From a checkpoint of a small transformer trained on Wikipedia.
Size: width 128, 6 heads of 32, vocabulary 3548.
Architecture: learned positions, biases, tied embeddings.
Each number is 500 + 25 x the weight over the matrix's rms, rounded and kept within 0 to 999. Layers, rows and columns count from 0. Numbers have three digits each.

# down: layer 11 MLP down (transposed), 384x128, rms 0.655, rows 373-383, columns 0-63
# up: layer 11 MLP up, 384x128, rms 0.213, rows 374-383, columns 0-63
down373:557521504531515537488509504499464504490556506500498492473542499501516450459506508494545487497461480496525503463510458557468452494471453481464511528521498516504476511527515525526476453509502439
up374:531543496508475476515521484518529528537497524505456498500491442486538502483514501519520499499494474488499475527490488449538508489521525519498539499529472511530511451478486541535512505555481499
down374:466487497484495540493510533498544490551492481479488496495523507495462497496488501509584488505465473442484488513477487478520473531487561503457518502549488485519512537539497527500512528499468484
up375:493483473549505462534501479500521505489497499478465505491508478478445479569555503529494465492514470516501498478505529482494519498516515486483480521466497491513466494475499523525504480516526486
down375:496510473492516463496488468509502475506524505476531529523539468516463501518512506492538515465540489546505534478526509514470498497450488472504535497503476479536453466527502498466519530507518502
up376:463498494498487471497465467509502494461515490491454503471487493546489536532535495512482460544443521499508549475526513480484505474457501437520529505504492486495510493456478511489507493465499492
down376:533437488435461480519490522545463493497495525476483502507478476479496507569531496473549467469523481507477501500491505478509447585463467525484512482553518496501475493504517523472527515507517517
up377:505499476489494491480470490456475476529480477505492474512529488443536518487517542482457523481534524533499475462468527500517479528511493487515472499491515489498529516477532503540498504513515531
down377:510468473512520508542490481483467511493523528483484476529481550508510501518513502523498526504534494497505494493497479474474550477503513497443476481506516485512495497527518526535489523525554497
up378:448476499446529493453501508514509513510497451475473502500518515493481475467549548483469503485468496517496506447485540481472529474515487470477531507507494535493480494523479489491473521487529461
down378:474516467505526464537478490483530522521484529517517486503475503546524516484470490513517500468444500476484521522493511480493541493522497505539508491536498504464473492499479479495484483498539519
up379:479498516474505541509514534511532501499510496463526486497484547540541499490513526486454471476502474535518515490544513558460500487523525519496492528483514526524539465489499525517520490500540507
down379:481509523525482504473493476478511532510500474497474505471502500483523479518555512496431521488516501500487456521511454514519510484519524475516531523522469485499488490495500470461474509519515515
up380:494528511464510471467452485453492482481473487527509473498512522502513500479510500514462498477457511480516492516477552500537518503508485542513511463537508504503501520469479428536456523480475500
down380:506496509540457496478475454509464519475502493485444502507497526533479518522455519493519543485480505510521508499522485511503477500502459479483490494493451471488514534507506520480483429511499486
up381:455500517558533522537510563481470477510481492536485490488527492485500493509502526477472457473505476451542460500484480513491467494490489533501508502524538520493520517510510517467517518520514506
down381:476520477475515467493501449477516481465512504534525566516472484457432485532539493504501513525544546527480538520510465487519495458511473469487495566497482454497476510472487493506518473521486476
up382:494497559491531526503519478521444489469482468448509496499504504495506493450534484490496455540512540523495491475509473518526463496517466502498527495535490478550535468522522515500502542517498472
down382:500479497543490518492544500500551489524509502466466484524450547489509505507500447456505482501482465492483496501496543496485485487512480537484489546481486528525476529488490497472498481510463508
up383:497481535513511468475495474515498489526476503487494521511500507499484481511507512487511505520517527555514465468523478524520522503496481482492530483499467427477460494483519455479507436522455492
down383:521502465480488490468499484528491476491517497496526498518496522503500507515476481531448462485520511496526469510519527475489507486455495528502467501497491563542508475489485539480525520481510523